{
  "d_model": 128,
  "d_mlp": 512,
  "vocab_size": 15225,
  "norm_place": "peri",
  "rope_base": 70400.0,
  "attn_scale": 0.177,
  "lr_mult_qkv": 0.4,
  "grad_clip": 0.5,
  "batch_tokens": [8192, 16384, 32768, 65536],
  "doc_mask": true,
  "steps": 6211
}
Each number is 500 + 40 x the weight over its row's rms, rounded and kept within 0 to 999. Layers, rows and columns count from 0. Numbers have three digits each. The size before them is the row's rms in percent of the matrix's.

# down: layer 2 MLP down (transposed), 512x128, rms 0.175, rows 292-305, columns 64-127
# gate: layer 2 MLP gate, 512x128, rms 0.393, rows 293-305, columns 64-127
# up: layer 2 MLP up, 512x128, rms 0.412, rows 293-305, columns 64-127
down292 108:469565508496536456472522508492534513520520490581468529442459542472517447461481518559527462480549540456441570547517543499575473469512535492516488522529450452429479555508482468463461475507540497
gate293 099:443549520566497497479491510488491479453532526468494468533617370504473537507482447560609481530484524442492546489424476517492482514499515518463485521486491473458501533560490467515445416571483558
up293 102:479450488469550562493481482400475502524451472541533560456439608556523460494483472491506525529482529578508482446521511468515504541556502510473551553477572552562506525454492435518478507484491470
down293 099:511532534493461458468527459500410436595478512481418457530480413450414515523469477512485450557518515463512505435413524527574474486493520497467489476474488506494549469477512483470504445577449456
gate294 092:449522501469457542529536425480513482480582576546534490495433491523459476517544571458535503487474469465507521467526472578485532446488526540516461536493479514577531492406491517493490525440451443
up294 095:412466452439507507544540423470491494507584581513556491488474538482462486536546529431583464525472522425490527495504440536490512515532514525471505513490469433551470502417515483487458514464503427
down294 099:510524507478527490517546470526563574479507419542553510491481565509453520453546535511534517463424559510490560494586485499487438538449508511431558514561450492591500530541473474495476464463481507
gate295 102:458534491472497511512472506540458525499523494535462526485472478469415492477481460511469508370564459517532597483500580482510434527458498456551464486556520510511441528424577445506500513483551478
up295 096:449511476475516545518448509562518535468485462505467558491429475455424482502486473553454497377559488515502586509514575474527469548496499423576463552502469511518435525413560445532487524472526454
down295 094:578510547551456516450566539430491460513471504479534515538563543504537458483510547443518553522421552484479518532535480539473551584572467534456529493530508446487585486561468568477498510534443536
gate296 102:564479488555523453463448491458512481519492512510519518509458547544407475455503516466511510523534539540504533483554532501491448549538485464554474505472438555617536505510586579469473540483456446
up296 094:499479537481454506498538569552447501435478522499443520439527416483594576492481490541533457524489484457477483529484491507462542499449460525471497472452515480484502463498487458523504494518535554
down296 095:513460510567517471472476501422533488505546472539500519503447537474473453415516490480499514478488489494512483521482466438471374545500470457496465548499511536540544484566579539452480535494489447
gate297 091:496458416516431539551566497454532497482509519508380524470479525444589487500532543468497468563556571473515458592559517490488492469582479468495458508540498470473515532487476466592524527565462443
up297 085:508469554479508451506403533528489514535542505509534509479426434485432490465478535507477480451515393492517510501518456488523462505458455494512469465395523512485465413507439539470483479475488518
down297 096:504527499502466495499461436518559481507496477491479485499418520442632498492556534494444427529508543557492466541543554482490545474511433561538510532497555440520547493562546467519525476436514551
gate298 103:478556502458490523380532452501519468545496507456564552508526442477486441508469514525504530440553581530525528517447512638512472506524588504550489562496464454485530453452545456512466523455484497
up298 106:469464457560531500620476522527505527476578423521494466492525499488524492502529515448526525428484444457518502462513470466456493509486443488508517505498486586557477478519476479488527471483449511
down298 099:555533487516437455478526435480497483510461526487521551487447513480506525571495473518485458588545548565518490509492491491532552426551571507535454473603508475507496495495528561526498488450556476
gate299 089:463425491419434449549535443530532432500482481499464469468527424518470522497500476515517513481483519452519513491413495546574547508516457462504485573491461531512528532460556461554483540516514479
up299 082:506536512557535513440541518488454555495497539530561465490422569461487502568544507471453415458507437474492508518580502461502412505485528470531523499508520486514501492493489482415554462504537553
down299 092:435492504523509507542502455538517495422454556473508516536478476434573539553491602504488506525566518472433467524517547524534515460483497521629497518504496591478556438545520480551469538540509512
gate300 088:407464481513494483504472529502517475525475477565522525506565523482417445551531527494585528562473511551473520510481497515573502458449543497554545447591457574518474553490449434549479505499499552
up300 111:507487454535486560492494437519495459524519498482495494425493518529485506463439510483472531438480502441519458524440543451501394475561511541494415520439513525497481540489555552454477528522438465
down300 102:500518547500526480454485515461460517434443441536459536532495523467514461503570534518512491550485478536481528419521506528498600465468466494510549449604530455536487465513469449502480492471539600
gate301 106:501542547514504476472569549531532567536509487474493556453538490486540441476521564513484500468522536495453511472407456523529495481542511517594455538477528418545550488549486469539457533576440480
up301 100:512496570504493498469513469509461535545501543531469549502479464515506406447508483590492462490456486503523594478459557533475499459518536495513548594453487468508495507443443462514509507548527541
down301 102:462503492442504490411440595491503416477458499522476528479504453504499530472522555523571495552492509457524540501553554589501445546430562480471504493499455552485533458471401482510496486501511548
gate302 104:486540473515493503500511454507544482579518543482476471488552460430424386426559485569417503439434496426490509456486530502507511576541463459424443488466475430530494564428467478447516488458508476
up302 103:469463591458431457516498529504456492461508515483519467561521544497520524529476496453590492495540596588486482538531403511474494524481591564549521599528560490457476461505555486522536491456487483
down302 099:452487533500420527479503518462522520486463539490506501487518519553582582429492494517463455467515560488443542454444567548469513544478466570519452527519572488502496497493513528548496581501515493
gate303 112:506454493526523470475489536563483531466530488480531507528470536464476499548516501517460506480558403492464489508448495547516581503425422560509476447524461514517448424508502425455499482410554508
up303 089:518574521497482523519500489427520476542457490523442507461506480546533500454490508501551489543487552476556517494556513438490459510581552432498513533466505491507498564466502553536465529591481500
down303 095:497462503493532482439523495492464513489548508437494510521495544461505503549457500555431502448528457520449516508463477531493584483499423554543459489520458508496502472539545398479469466469516523
gate304 106:507481509463437541501503435493536520466444486511522425489528503405440474484519506519547540551543510443572434442488582511434526537508470515475516505455506625599506535487473461506462514471418465
up304 098:537508464494524562500520497484513466421475446408428477446497582468519491520576536502482530532564462511577457474558541511478466550479523490532480486472508539556533523534460521511489536492483476
down304 103:484468541529488483455585546537512500533497481565562507527507492482553526503478512604529510457535537436503455433450462549457505526492475507461467490450454506533578485492568476529487546545510477
gate305 102:442493521582517476485523538433481419515451460479462470559491471408532485517472515447568524487491524549531529484557507485502508471482558427537554431584514475474434537547529449504553493427498460
up305 094:463496483538475532500476486519504600479528542492544499490484584562485544494560485524481535504458417499437537518487513529515476551524490612528503420455515482556543468470511478479496538427514452
down305 090:521522472452495451560484521534554470521502491531495513499501457461471441508516493533485469533530475467506446461467490509444502536430434476450475593529409548487542473460484502543443468620468569